python train.py --d_model=96 --n_kv_head=2 --norm_place="pre" --rope_base=500000.0 --rope_fraction=1.0 --schedule="cos" --final_lr_fraction=0.1 --dataset="wikipedia_en"
Each number is 50 + 12 x the weight over its row's rms, rounded and kept within 0 to 99. Layers, rows and columns count from 0. The size before them is the row's rms in percent of the matrix's.

# down: layer 6 MLP down (transposed), 256x96, rms 0.123, rows 21-89, columns 48-95
# up: layer 6 MLP up, 256x96, rms 0.117, rows 22-90, columns 48-95
down21 102:57 49 32 68 58 44 71 66 52 48 46 61 54 34 61 35 55 45 35 80 65 38 56 62 43 38 51 61 64 59 49 56 51 31 41 53 48 64 52 54 40 56 60 38 51 52 58 46
up22 097:48 31 53 53 25 60 58 53 46 23 52 50 62 62 64 60 35 45 68 42 41 62 55 58 39 48 31 57 48 44 71 53 41 59 51 67 50 35 54 28 68 68 62 55 47 58 58 44
down22 099:74 91 79 62 57 46 38 47 49 60 38 38 41 36 39 51 46 57 54 70 52 36 54 55 35 32 34 34 46 47 51 34 49 45 46 49 53 31 66 56 46 52 58 45 61 55 43 58
up23 093:42 62 59 58 57 43 62 72 43 62 61 49 46 64 52 42 69 28 49 60 57 25 70 55 61 45 47 16 56 46 46 63 58 48 54 67 46 32 49 51 63 67 32 48 50 51 52 66
down23 101:50 52 40 57 30 43 44 42 48 60 58 76 52 41 23 39 50 47 54 61 52 41 63 57 51 62 47 51 45 56 43 39 44 46 49 67 42 53 38 37 48 50 68 56 47 51 59 51
up24 103:63 57 47 41 58 51 48 60 44 43 29 61 72 32 55 54 64 69 66 55 32 46 57 48 66 36 53 34 56 53 50 49 42 46 67 74 67 64 44 55 27 39 52 84 36 55 56 29
down24 095:33 49 53 51 56 32 31 58 58 38 45 47 51 52 46 73 48 52 64 62 46 54 72 44 41 26 71 54 31 38 43 55 68 42 62 76 70 59 35 59 52 66 52 68 63 59 50 69
up25 121:61 61 44 58 59 46 51 58 56 45 65 25 49 61 51 49 70 18 48 53 55 63 50 31 41 34 37 47 61 39 38 52 66 31 48 57 75 42 42 21 75 53 73 51 58 51 44 48
down25 110:52 54 49 50 53 53 61 46 45 50 59 42 41 79 42 64 57 38 35 71 63 58 60 56 52 57 44 67 60 67 57 35 66 66 59 49 45 38 66 53 75 80 46 53 57 52 61 46
up26 104:56 68 49 38 57 37 70 64 83 29 49 45 55 33 39 53 49 54 59 50 43 52 41 48 53 67 65 45 52 70 43 36 44 32 73 48 30 37 42 36 42 44 45 56 50 67 59 55
down26 090:67 69 56 48 51 65 46 34 23 68 44 48 63 60 48 50 70 47 58 80 70 58 48 56 46 67 32 51 49 47 47 56 50 53 51 38 53 43 57 41 64 43 42 52 64 64 40 60
up27 102:34 49 65 24 60 33 42 47 51 36 55 44 37 45 45 62 39 35 51 60 61 47 60 54 35 70 55 49 49 71 55 55 43 52 68 25 71 50 49 36 33 58 64 46 39 62 44 47
down27 116:49 50 59 45 50 39 61 46 69 64 66 49 59 65 55 56 76 40 37 61 57 71 40 29 32 53 63 46 47 41 37 51 66 45 47 75 56 62 36 42 77 39 68 36 56 70 61 73
up28 099:58 49 64 43 61 53 47 33 47 34 42 52 59 50 49 54 50 24 66 42 59 46 55 53 51 32 30 33 56 54 75 55 45 52 31 42 51 43 53 38 59 58 54 49 53 48 67 46
down28 091:61 55 44 74 25 25 50 57 56 62 75 47 52 68 59 56 41 34 38 34 34 44 52 30 51 75 46 46 55 50 51 57 44 56 46 53 39 43 41 51 57 41 49 44 49 51 30 27
up29 114:40 50 51 62 37 51 54 31 53 32 64 45 65 53 46 48 46 34 39 48 60 33 60 40 55 54 63 57 64 54 56 73 56 52 49 51 71 59 39 14 62 63 65 42 50 55 51 44
down29 104:61 55 78 41 64 78 71 58 44 60 39 65 48 49 47 56 49 68 60 44 57 68 44 47 58 46 51 37 59 46 68 34 61 56 70 55 46 56 29 70 46 37 62 75 53 39 55 58
up30 101:30 49 60 65 50 36 42 52 63 34 58 42 56 52 74 41 54 59 57 52 46 58 47 40 56 61 40 64 46 53 34 60 63 63 59 46 56 26 58 50 52 50 66 54 71 75 81 45
down30 099:57 63 49 52 48 48 57 55 66 66 55 58 57 49 66 49 52 58 34 21 58 37 32 60 28 38 40 33 48 38 36 67 43 31 35 49 49 62 44 60 48 41 40 41 36 46 39 64
up31 098:47 64 58 41 33 48 41 54 48 48 33 58 48 50 43 63 53 60 68 50 63 47 64 44 41 42 36 55 47 52 49 47 50 83 46 46 53 43 49 50 49 43 67 43 13 41 52 39
down31 100:35 64 48 44 61 33 49 70 51 61 60 32 53 42 55 48 59 60 49 59 51 54 57 54 60 60 62 52 47 38 51 44 48 53 53 61 27 34 68 44 23 49 63 43 50 61 59 64
up32 086:48 48 30 63 63 61 55 40 40 64 45 67 55 38 49 60 44 44 40 49 66 68 39 73 44 54 24 54 52 44 71 34 61 35 57 50 68 45 44 50 59 45 65 38 31 48 63 39
down32 090:34 40 26 27 31 13 69 56 52 42 58 53 42 51 77 55 61 56 22 58 53 55 41 49 48 65 57 28 55 64 55 38 43 45 49 34 49 51 48 53 37 51 50 42 53 43 43 47
up33 108:49 51 32 61 32 43 52 54 58 53 39 33 51 49 32 44 56 41 35 46 57 63 52 44 68 55 68 42 46 41 52 48 50 47 18 53 17 68 70 56 48 63 52 48 47 31 54 54
down33 105:67 54 29 51 34 44 45 56 54 49 46 49 54 53 52 47 69 39 33 32 60 48 57 53 38 66 82 56 65 46 53 37 46 48 40 39 29 50 81 55 32 44 38 50 49 40 50 42
up34 100:46 53 53 57 62 42 55 45 49 40 66 60 35 27 46 29 66 40 48 41 67 70 73 41 37 46 39 70 57 55 57 74 50 43 48 61 63 43 56 52 57 56 45 54 54 44 72 39
down34 098:35 34 69 43 65 43 40 41 60 44 61 26 56 63 26 66 39 37 54 42 27 55 64 52 51 37 53 51 52 44 61 41 50 45 40 49 46 54 54 57 51 37 53 41 56 47 39 73
up35 099:59 52 54 40 44 46 54 65 72 56 58 48 42 48 49 58 73 72 19 44 26 62 46 26 39 42 47 49 65 55 34 38 57 38 46 47 44 61 43 65 59 41 64 45 45 57 37 65
down35 098:56 48 42 70 62 51 42 47 75 39 54 55 30 54 46 37 54 61 52 52 35 38 56 46 58 44 49 53 88 48 46 59 46 37 49 36 29 49 43 66 30 62 21 69 48 35 65 49
up36 108:82 33 59 43 49 63 42 62 48 43 59 40 50 47 49 59 34 30 36 61 59 49 41 43 50 39 40 49 42 55 35 65 24 61 52 50 69 69 46 38 52 52 69 64 43 41 57 62
down36 115:64 65 48 58 32 56 56 44 48 43 74 37 70 59 36 49 40 50 50 35 51 49 48 55 58 49 50 44 47 61 46 45 46 64 44 31 38 48 60 51 46 59 24 51 49 35 45 50
up37 110:51 39 51 25 71 47 49 42 53 43 38 35 42 49 56 47 61 41 60 40 37 50 58 60 51 54 37 63 61 31 56 54 26 48 51 37 42 44 72 50 50 52 44 40 49 46 62 56
down37 121:47 24 52 51 43 45 61 56 66 54 72 57 75 45 33 46 55 50 58 57 32 56 50 37 52 63 37 77 44 30 52 54 56 43 48 61 31 61 53 57 52 30 40 55 41 62 69 65
up38 091:58 39 16 49 50 56 54 65 22 34 47 58 55 48 49 45 53 75 63 50 35 73 54 59 51 61 60 62 37 46 34 42 53 58 57 39 37 52 47 47 66 67 57 48 50 69 26 54
down38 098:48 56 60 49 46 47 44 46 47 45 41 49 51 53 82 26 48 43 65 58 57 45 56 32 56 35 65 52 51 53 13 41 64 48 56 50 48 60 51 28 50 30 55 56 44 42 48 51
up39 124:57 59 37 53 45 63 71 48 35 43 60 66 20 49 76 33 55 40 58 59 44 68 55 44 61 54 47 34 46 34 61 48 18 53 46 46 38 47 55 27 43 59 43 48 34 49 42 33
down39 113:42 30 44 49 56 46 40 43 28 55 67 54 42 39 61 39 35 49 55 49 45 53 46 56 43 29 60 32 20 45 55 39 11 53 50 48 43 54 39 34 52 52 36 31 44 64 54 61
up40 105:44 56 44 43 62 58 57 45 53 50 42 54 48 39 58 60 47 32 34 52 46 46 42 50 54 64 46 84 34 35 51 36 76 45 56 55 57 41 38 46 57 43 26 41 40 63 60 57
down40 105:53 33 30 38 36 55 54 43 35 43 64 45 31 56 39 44 39 69 62 61 45 37 51 65 43 39 69 50 31 53 24 54 38 57 46 63 30 74 39 28 57 66 51 59 48 51 45 40
up41 103:32 65 28 57 52 55 50 69 60 49 43 70 49 65 57 48 45 40 47 23 50 65 39 54 50 45 46 61 79 33 48 61 45 51 70 43 65 30 34 70 37 63 38 45 66 50 39 28
down41 096:56 43 36 56 32 48 47 41 46 37 51 41 54 60 46 57 53 60 78 39 54 66 47 31 47 51 38 59 55 66 57 53 79 53 47 64 37 55 38 47 69 41 61 41 52 62 43 48
up42 099:47 44 42 25 44 50 45 69 49 53 54 41 66 54 37 33 60 65 77 78 38 67 48 55 52 69 35 42 41 47 58 62 52 29 60 63 44 66 35 49 32 68 69 44 46 43 48 54
down42 091:50 65 55 56 61 41 33 50 43 41 51 66 30 40 64 45 57 48 64 27 59 39 51 53 61 37 47 51 54 50 36 36 25 40 58 27 60 19 64 30 60 48 54 71 57 57 46 73
up43 113:43 46 56 40 41 49 33 48 63 32 59 35 49 54 42 57 41 39 47 46 49 76 24 42 67 64 52 45 60 50 25 46 46 60 41 23 46 63 57 58 43 52 48 49 39 52 47 62
down43 102:50 38 45 55 54 64 55 67 39 67 40 56 39 44 75 45 54 41 51 52 80 40 61 44 52 40 37 40 57 36 60 52 70 47 57 49 62 49 66 50 48 69 32 66 70 46 45 21
up44 093:65 41 48 50 38 68 59 48 41 46 59 49 55 60 68 53 53 46 54 52 56 51 31 74 48 35 39 32 63 29 48 67 66 45 50 51 57 37 43 43 49 51 51 52 70 63 74 65
down44 095:45 66 63 42 50 59 54 43 66 48 43 44 60 23 37 50 56 56 46 68 35 46 53 39 57 57 60 61 39 47 44 37 65 69 38 36 63 46 49 44 49 39 65 54 39 52 52 28
up45 104:46 33 40 50 25 48 60 66 48 68 68 60 34 42 45 52 51 33 66 63 38 49 23 58 51 45 43 30 35 41 35 55 28 49 63 62 65 46 51 33 51 54 59 43 30 48 60 28
down45 110:36 49 63 49 35 44 59 48 49 64 57 59 58 32 68 50 34 30 60 59 39 41 47 53 44 58 44 43 46 60 54 53 50 47 41 37 47 63 54 38 08 72 64 37 50 45 57 35
up46 094:20 54 49 56 58 30 60 49 48 51 74 46 53 31 73 61 43 58 36 44 37 45 59 37 48 61 48 41 34 47 53 46 34 58 53 34 56 34 48 46 61 27 45 49 36 61 48 75
down46 087:60 83 66 54 44 32 28 55 42 34 49 57 31 53 46 58 69 46 61 50 50 48 56 47 52 56 39 65 50 39 48 39 55 54 48 71 51 37 49 50 50 58 74 59 54 60 70 56
up47 103:53 55 44 49 61 70 52 65 53 51 54 71 48 52 50 31 45 51 51 48 62 21 78 75 47 43 53 35 64 39 52 37 36 55 32 29 53 42 28 48 49 55 48 51 40 55 59 38
down47 127:49 43 62 42 68 56 54 41 44 31 61 47 62 56 53 57 44 65 40 52 31 57 54 50 56 30 64 38 52 73 53 47 46 65 63 32 39 73 44 46 57 53 58 70 59 54 50 63
up48 112:69 61 49 65 36 51 46 49 61 37 62 43 64 65 65 53 41 40 33 28 39 49 72 54 52 21 50 38 75 58 73 58 49 57 57 44 54 56 58 49 54 36 76 52 43 48 56 48
down48 097:58 29 48 43 43 50 58 46 70 62 56 47 52 48 25 69 51 65 62 53 55 51 52 41 58 60 45 46 24 52 40 51 45 56 39 29 65 54 48 46 66 49 73 38 45 45 45 49
up49 100:55 35 59 63 32 54 39 46 46 73 25 42 46 35 31 50 69 69 59 56 72 55 46 39 52 37 54 27 52 51 40 63 53 59 44 65 47 58 52 60 34 43 43 63 64 43 47 67
down49 099:63 40 47 46 43 57 50 27 65 63 52 52 54 72 26 37 38 15 58 48 71 62 57 46 55 68 45 36 77 43 66 47 52 57 56 38 52 41 62 55 51 35 53 35 49 44 52 65
up50 097:45 49 34 63 37 53 22 58 49 45 49 52 41 44 56 35 56 31 43 39 47 25 53 64 44 45 65 69 47 56 43 41 52 72 46 43 56 12 56 56 25 72 38 32 53 64 54 56
down50 105:57 41 31 38 51 49 72 42 56 46 73 29 63 46 37 65 66 57 40 83 67 45 56 33 42 50 57 50 74 70 50 52 44 49 64 65 52 40 42 57 49 54 45 52 63 42 66 62
up51 085:69 57 47 52 34 36 72 23 54 39 57 49 55 63 64 46 46 47 45 46 49 45 37 46 52 55 40 36 28 65 54 50 52 55 44 61 58 57 62 76 66 49 32 52 41 64 44 54
down51 087:56 60 66 42 49 51 46 78 45 48 46 49 34 59 50 51 30 48 45 47 61 65 59 32 48 57 44 68 62 59 55 32 43 61 40 80 65 53 48 70 50 56 57 42 74 37 44 70
up52 095:51 46 40 63 51 36 40 66 57 37 69 58 64 47 58 49 19 55 38 29 40 47 66 49 26 72 36 37 51 60 53 42 45 56 43 48 37 41 62 40 50 71 45 42 59 64 55 47
down52 089:49 59 58 34 21 58 49 45 55 62 53 57 48 49 36 57 53 54 53 75 48 32 41 57 45 56 52 65 57 25 51 77 64 58 58 48 49 47 32 53 41 20 57 60 21 56 50 61
up53 108:36 34 47 49 67 41 49 73 35 60 61 44 52 45 48 44 41 29 52 60 36 42 30 66 37 25 34 40 54 56 68 46 58 39 45 71 50 43 53 71 44 38 63 37 63 53 67 68
down53 110:49 63 56 46 68 52 26 56 51 79 54 73 51 47 49 50 31 67 57 60 38 34 52 54 80 33 30 42 36 45 56 71 54 47 53 50 45 40 38 61 62 34 56 40 43 54 58 55
up54 091:40 32 51 55 40 33 69 54 31 53 65 48 50 64 56 44 51 23 47 64 42 65 85 31 46 49 66 37 51 42 66 76 49 37 51 57 44 43 43 49 53 45 39 42 47 56 61 51
down54 084:36 80 66 48 64 60 32 61 41 50 60 54 71 37 51 47 53 54 76 43 48 49 34 54 54 70 47 55 25 42 44 42 46 65 65 50 41 52 61 41 52 35 46 39 27 55 56 48
up55 095:63 42 36 44 78 66 70 66 42 48 51 37 60 42 33 36 45 49 39 53 49 63 50 32 61 76 36 39 50 42 28 66 38 45 55 20 41 49 67 52 54 46 69 55 56 52 59 39
down55 112:47 56 53 54 44 67 50 40 47 60 45 38 60 52 34 48 63 59 46 67 59 50 48 56 52 50 45 62 32 43 69 57 46 50 98 47 56 58 48 42 47 38 70 34 58 38 48 38
up56 090:47 58 38 55 39 66 47 46 43 56 74 31 58 44 54 61 54 33 42 57 47 55 66 36 45 51 39 49 43 47 36 57 48 41 65 43 29 34 66 39 58 73 50 52 37 53 46 28
down56 093:58 35 66 73 42 65 41 47 42 57 39 44 60 46 54 60 47 55 30 70 51 70 45 58 40 52 55 54 49 34 51 49 70 51 27 62 39 33 38 55 61 41 51 41 56 53 48 54
up57 097:61 46 50 60 44 57 58 48 64 57 36 48 58 29 49 57 46 46 51 29 47 42 31 50 63 43 60 69 58 60 42 50 43 46 30 58 63 60 50 56 50 41 46 54 37 41 18 26
down57 102:44 58 64 66 30 61 43 29 34 70 44 40 46 55 50 58 41 56 56 45 32 80 59 61 73 46 34 59 44 22 48 49 52 60 64 54 44 47 48 53 48 38 41 39 48 46 72 50
up58 093:62 58 34 44 74 49 27 58 50 62 53 63 51 39 49 61 68 56 48 57 49 66 45 38 73 44 58 38 59 40 51 45 55 48 50 44 35 58 53 42 50 38 62 28 63 56 62 52
down58 096:56 58 54 49 58 49 50 55 55 40 49 35 51 41 65 40 60 40 52 51 47 44 55 66 38 40 49 42 31 57 58 40 52 63 57 68 25 26 30 22 34 51 51 87 51 44 62 39
up59 093:59 52 44 46 41 68 43 59 31 78 65 46 48 51 53 51 37 71 46 24 47 56 38 59 51 27 65 46 46 49 52 51 35 79 40 53 54 37 69 48 44 57 61 59 64 45 61 60
down59 092:55 33 28 56 54 59 59 55 74 45 63 54 52 46 44 39 68 74 56 72 75 44 59 50 41 64 44 61 54 48 58 48 57 15 27 42 40 57 42 45 62 66 39 51 45 63 36 56
up60 095:45 60 30 59 43 67 59 58 53 23 57 45 44 53 55 60 48 44 43 38 46 54 27 35 60 47 34 54 60 70 51 61 64 46 62 41 63 44 45 36 56 38 40 56 37 40 72 49
down60 102:60 57 54 54 65 68 30 26 39 65 30 62 60 61 62 57 50 55 58 42 57 52 36 70 33 38 35 58 50 46 55 62 47 29 47 72 36 32 58 36 30 51 54 44 54 51 34 55
up61 108:51 52 39 51 61 85 56 59 60 53 52 50 53 67 53 69 55 59 51 41 41 53 32 54 29 59 60 54 43 34 26 36 71 57 48 51 64 29 44 59 50 58 45 52 63 72 36 75
down61 100:54 57 56 41 39 60 49 57 66 69 41 60 49 54 45 63 47 42 39 51 34 33 56 51 26 56 47 45 24 25 24 44 63 52 41 56 67 48 62 52 54 44 49 52 51 51 42 61
up62 089:25 38 22 76 48 50 55 40 55 43 44 53 41 60 71 33 58 29 54 40 40 60 33 39 49 24 42 34 46 46 69 39 39 46 46 60 61 59 41 37 63 62 40 52 40 34 38 50
down62 099:49 52 68 33 62 30 44 43 56 40 60 52 26 39 66 61 57 60 72 36 61 33 74 59 56 39 36 54 58 44 48 50 45 57 66 51 34 61 52 49 42 45 60 61 35 55 46 48
up63 091:66 61 67 50 45 44 47 40 29 34 45 40 36 47 58 53 61 60 45 32 38 50 59 54 66 39 28 42 49 52 50 43 43 40 41 41 48 62 65 46 34 46 53 48 35 71 46 62
down63 088:39 56 61 65 63 74 50 75 76 63 43 60 63 53 22 55 43 43 40 48 43 34 48 43 61 78 61 70 52 60 55 44 37 58 42 48 39 66 61 43 41 42 68 54 69 49 46 49
up64 099:32 40 65 42 64 48 37 68 53 50 65 44 79 44 40 44 52 43 40 55 52 41 41 43 48 41 45 42 49 70 36 56 41 57 50 50 62 57 72 61 45 50 37 55 35 67 39 53
down64 091:47 58 47 68 61 47 41 31 69 59 45 49 50 56 53 52 30 28 49 50 52 38 66 49 29 54 52 32 70 60 61 49 46 43 58 73 62 76 53 35 66 59 53 60 44 55 54 37
up65 108:53 52 45 47 51 58 64 62 35 60 66 45 77 65 42 75 81 48 61 44 49 47 40 62 35 54 42 46 42 50 58 32 35 50 41 71 72 58 37 42 68 59 29 52 43 47 48 38
down65 079:51 54 48 37 44 59 62 53 46 46 48 58 62 43 68 18 59 29 50 41 47 24 59 43 40 52 29 47 55 47 50 32 34 42 12 46 52 38 38 44 68 44 38 55 36 27 50 51
up66 093:42 41 38 57 59 46 44 61 36 71 65 40 53 43 30 73 45 50 50 31 46 52 52 58 60 36 50 45 46 38 38 56 84 54 60 55 58 42 68 33 32 59 52 31 59 54 53 31
down66 113:38 59 36 57 55 34 61 59 41 49 40 65 58 47 28 60 58 43 24 40 65 45 41 47 56 64 44 74 28 65 53 53 62 39 50 43 48 62 40 49 51 50 62 59 52 38 55 36
up67 096:69 57 42 39 32 40 64 71 55 49 61 38 49 49 35 48 29 57 39 44 62 44 47 69 75 36 34 47 45 48 36 52 58 48 42 58 61 40 57 65 43 63 46 62 40 57 27 53
down67 093:38 55 47 58 54 52 64 60 46 77 54 60 29 55 68 33 71 43 45 27 52 46 64 39 34 50 42 48 60 46 54 46 24 45 69 42 59 53 46 65 48 62 64 53 63 74 67 46
up68 098:50 72 53 58 72 33 43 43 57 38 47 44 51 71 34 60 55 40 46 41 39 52 60 36 74 56 58 59 55 41 55 47 38 27 54 56 69 58 43 59 90 33 49 51 28 48 36 42
down68 088:61 54 39 55 31 42 62 63 57 38 62 47 35 47 59 61 36 32 65 62 73 49 57 47 62 48 50 71 32 33 39 49 52 50 38 47 46 34 46 35 58 60 59 65 41 51 39 42
up69 088:47 37 36 32 84 34 62 36 43 55 53 76 36 67 40 57 46 53 41 52 41 60 54 62 50 55 45 43 54 47 52 56 39 51 47 43 47 46 36 42 62 40 48 61 55 46 63 48
down69 102:56 56 36 39 63 36 46 54 53 48 68 62 39 63 51 42 58 51 36 46 53 53 62 75 55 53 54 55 30 60 76 50 63 37 28 59 39 44 29 46 51 39 39 56 45 32 68 57
up70 111:59 36 25 73 59 65 45 50 65 44 68 48 63 41 66 51 52 73 47 40 35 40 37 40 40 30 52 36 53 43 46 49 49 53 58 50 40 58 65 30 47 61 45 61 47 58 39 61
down70 112:47 56 55 40 50 67 46 56 62 64 38 64 52 48 39 24 29 58 39 51 56 58 61 70 62 44 44 50 60 19 53 56 65 54 53 57 39 51 72 57 38 58 37 36 43 24 54 71
up71 099:48 53 46 60 54 62 50 69 45 48 62 67 39 52 26 18 61 46 53 64 58 74 58 64 27 44 53 50 33 38 41 60 37 53 63 44 39 40 59 47 44 61 55 74 73 47 54 54
down71 101:72 64 54 86 45 33 54 44 36 57 60 47 64 50 66 53 71 23 35 36 50 66 54 51 65 53 60 58 46 57 38 44 57 59 44 56 36 53 54 66 40 61 48 57 39 62 51 47
up72 102:89 59 48 36 44 50 38 32 55 43 56 37 41 36 44 42 28 38 57 59 52 48 37 55 64 51 44 62 51 31 56 66 55 55 58 41 35 41 56 41 60 40 54 44 34 44 30 38
down72 098:51 36 47 67 49 48 53 53 61 56 32 57 43 55 37 41 32 45 40 42 46 42 42 43 52 47 80 76 54 80 74 67 52 40 55 67 60 49 46 68 55 66 17 61 41 56 38 54
up73 109:42 52 60 25 37 64 52 52 41 28 58 44 44 26 51 35 39 40 49 71 65 49 64 39 42 53 40 32 64 51 35 66 37 66 49 49 62 58 69 46 51 48 43 54 49 48 65 52
down73 100:54 49 49 57 59 53 57 63 65 27 53 70 37 66 55 52 47 47 60 67 53 41 45 54 56 69 48 37 60 60 63 55 42 64 40 47 42 53 36 62 75 43 22 65 32 47 44 53
up74 093:66 37 68 52 61 45 63 58 36 33 65 40 27 27 64 32 49 49 35 53 72 49 59 28 50 61 40 66 53 56 37 62 53 44 58 55 54 33 62 32 57 72 50 57 60 25 49 49
down74 095:24 28 40 35 43 33 52 27 78 51 53 50 68 45 34 68 50 37 44 60 43 56 37 52 50 55 44 66 50 40 48 47 50 44 46 20 39 49 16 36 67 55 45 45 47 45 36 83
up75 103:34 54 62 51 51 44 59 81 72 44 46 44 32 47 30 43 32 53 47 66 23 66 65 45 46 31 46 42 57 29 37 58 42 67 43 50 39 82 55 38 61 52 51 58 47 60 55 56
down75 109:53 39 51 54 51 27 46 45 38 71 35 31 54 60 45 68 35 51 50 31 62 57 40 48 51 43 66 47 38 71 74 45 67 46 46 43 82 62 64 55 38 48 23 47 57 40 37 39
up76 089:71 48 57 49 62 43 46 60 59 26 67 45 50 50 58 59 44 54 33 47 56 23 42 36 46 31 62 46 52 37 40 50 30 67 43 43 53 55 49 53 55 36 65 53 64 47 44 38
down76 098:53 66 63 48 42 22 57 48 49 52 46 57 59 73 35 49 55 50 32 27 38 58 33 42 60 82 66 68 47 49 63 55 41 51 49 35 50 65 55 47 42 58 64 34 34 28 53 34
up77 113:56 55 31 66 55 56 48 54 36 77 63 46 65 50 55 41 55 44 52 41 33 35 56 44 44 49 36 44 53 30 39 59 48 57 36 45 37 52 28 25 48 52 50 69 69 76 49 50
down77 103:55 49 58 64 57 48 33 52 53 50 66 73 40 69 61 32 55 46 63 59 58 58 68 56 31 46 70 46 26 33 46 54 57 56 32 60 61 56 37 73 32 41 61 36 51 51 56 77
up78 090:54 74 49 40 61 57 75 52 56 52 50 48 61 33 51 41 65 44 66 44 48 63 46 53 37 43 25 54 68 25 60 58 53 45 37 40 29 57 56 26 63 51 40 53 66 42 29 61
down78 097:49 60 40 41 61 38 62 67 51 44 47 60 45 47 62 57 50 31 63 55 47 60 45 53 41 51 59 60 69 77 50 54 59 31 36 53 34 58 37 42 70 63 37 67 31 54 60 36
up79 097:52 54 54 58 60 59 42 53 26 33 52 53 55 50 21 62 50 51 29 53 33 51 43 69 48 37 37 58 29 51 43 39 29 32 45 21 33 50 52 45 50 53 55 42 71 54 71 56
down79 097:42 52 35 81 31 57 46 57 40 53 45 51 49 48 44 71 63 43 51 43 31 66 50 53 57 46 57 62 56 51 46 58 49 46 38 33 38 41 38 55 40 64 56 52 66 52 57 42
up80 099:15 55 55 39 55 45 38 33 60 56 65 57 42 46 37 52 62 72 39 52 66 46 65 55 55 58 52 51 68 34 49 55 31 57 46 42 57 51 57 49 38 66 53 43 45 30 46 75
down80 106:58 69 52 42 50 38 21 59 60 42 46 32 54 49 47 56 34 55 34 57 47 70 73 62 32 60 52 47 44 48 39 46 46 29 52 50 62 48 37 51 48 47 48 55 50 61 34 64
up81 093:42 65 48 36 61 44 45 49 42 48 43 39 68 38 38 49 58 34 55 28 43 56 59 63 27 65 42 57 38 54 52 43 56 31 50 49 51 37 43 56 37 47 56 44 54 23 29 49
down81 096:52 43 53 44 26 55 46 59 48 50 56 40 48 40 42 43 60 77 47 61 34 51 74 53 56 61 46 63 35 53 48 54 44 43 57 49 55 42 27 40 67 48 48 49 47 43 32 43
up82 102:51 37 46 23 48 42 83 50 43 62 46 32 60 66 27 57 47 58 48 47 51 46 48 45 67 45 66 36 49 52 54 60 41 47 55 55 47 34 45 53 41 46 67 69 59 67 67 52
down82 107:51 50 35 61 58 49 57 39 56 47 51 54 54 71 58 42 38 44 51 18 74 49 65 25 44 63 54 52 47 52 63 51 48 39 47 40 32 48 58 62 52 59 44 64 52 51 30 61
up83 106:51 52 45 56 41 49 72 39 56 55 40 56 47 39 55 65 59 22 45 34 43 64 46 45 82 61 39 59 49 62 78 71 54 46 32 51 49 46 49 47 52 19 55 38 62 54 40 40
down83 104:29 41 36 59 52 52 48 48 72 47 57 52 48 70 42 33 31 58 44 51 53 46 44 48 53 50 54 70 44 56 37 51 46 51 38 55 32 47 31 47 36 63 42 65 41 41 37 77
up84 089:42 50 51 64 45 43 68 45 68 40 49 37 50 45 64 56 38 42 32 60 46 64 62 50 67 27 46 63 53 57 53 31 43 44 45 62 60 36 57 58 62 46 45 16 46 36 40 53
down84 083:17 53 51 48 46 42 40 30 64 44 63 59 32 42 52 62 61 52 60 45 35 51 54 58 36 54 58 47 34 53 74 61 48 45 61 49 49 48 59 41 35 57 62 45 71 40 65 52
up85 096:41 35 19 19 52 46 86 45 52 55 60 40 38 34 45 59 45 47 59 45 42 31 49 46 65 45 60 66 42 54 40 46 38 57 69 41 42 57 43 69 50 54 55 33 51 63 56 45
down85 089:26 49 52 57 59 44 26 47 65 62 48 37 70 46 42 62 35 48 59 68 62 78 50 47 44 54 32 49 42 47 48 48 70 29 38 58 64 26 48 50 64 57 64 50 54 27 47 27
up86 100:57 38 55 63 39 45 52 63 39 50 36 45 36 55 48 38 45 59 52 48 31 36 27 25 33 44 45 39 42 45 59 72 36 53 43 44 29 41 68 63 61 43 57 38 40 66 78 63
down86 101:47 48 42 46 53 54 55 47 50 52 48 61 40 70 55 30 58 20 40 69 46 44 44 33 22 36 41 61 53 61 44 73 49 51 54 66 49 67 42 59 23 30 45 51 55 61 38 70
up87 092:46 46 60 62 56 60 37 47 44 36 52 53 36 50 27 31 28 35 34 36 56 44 50 67 52 23 40 41 44 66 50 49 47 67 69 63 54 43 59 52 42 70 53 56 43 54 33 34
down87 083:36 57 58 42 61 28 43 62 52 73 60 48 35 37 62 76 53 67 28 61 48 53 57 39 64 72 52 45 58 39 41 22 52 59 55 37 62 55 49 30 50 64 37 43 47 68 46 54
up88 095:51 48 52 43 45 59 47 62 20 50 46 53 70 65 60 59 45 41 59 35 51 72 51 51 44 51 56 54 29 72 38 72 50 66 49 31 65 29 79 48 52 33 62 41 45 47 55 56
down88 097:41 63 57 48 47 53 63 30 55 55 60 49 23 57 56 56 69 39 46 47 52 37 69 56 45 48 45 71 60 52 65 38 59 67 56 62 48 60 20 56 32 35 53 62 64 49 45 62
up89 093:57 53 69 45 56 47 55 58 45 40 53 40 55 50 53 55 79 51 53 43 35 40 42 44 54 43 45 54 70 45 63 56 47 70 47 62 58 37 32 27 56 56 65 50 64 41 48 28
down89 087:58 50 54 53 28 63 54 52 40 59 51 38 44 39 73 38 51 42 47 51 73 41 49 52 35 51 50 71 53 11 34 23 58 37 46 46 46 43 66 36 61 59 66 57 52 62 52 73
up90 094:52 56 59 53 61 62 34 44 39 71 57 73 57 70 69 57 63 55 40 48 59 45 69 55 37 57 47 80 42 21 50 42 42 61 38 48 50 41 42 54 53 34 58 42 36 56 49 58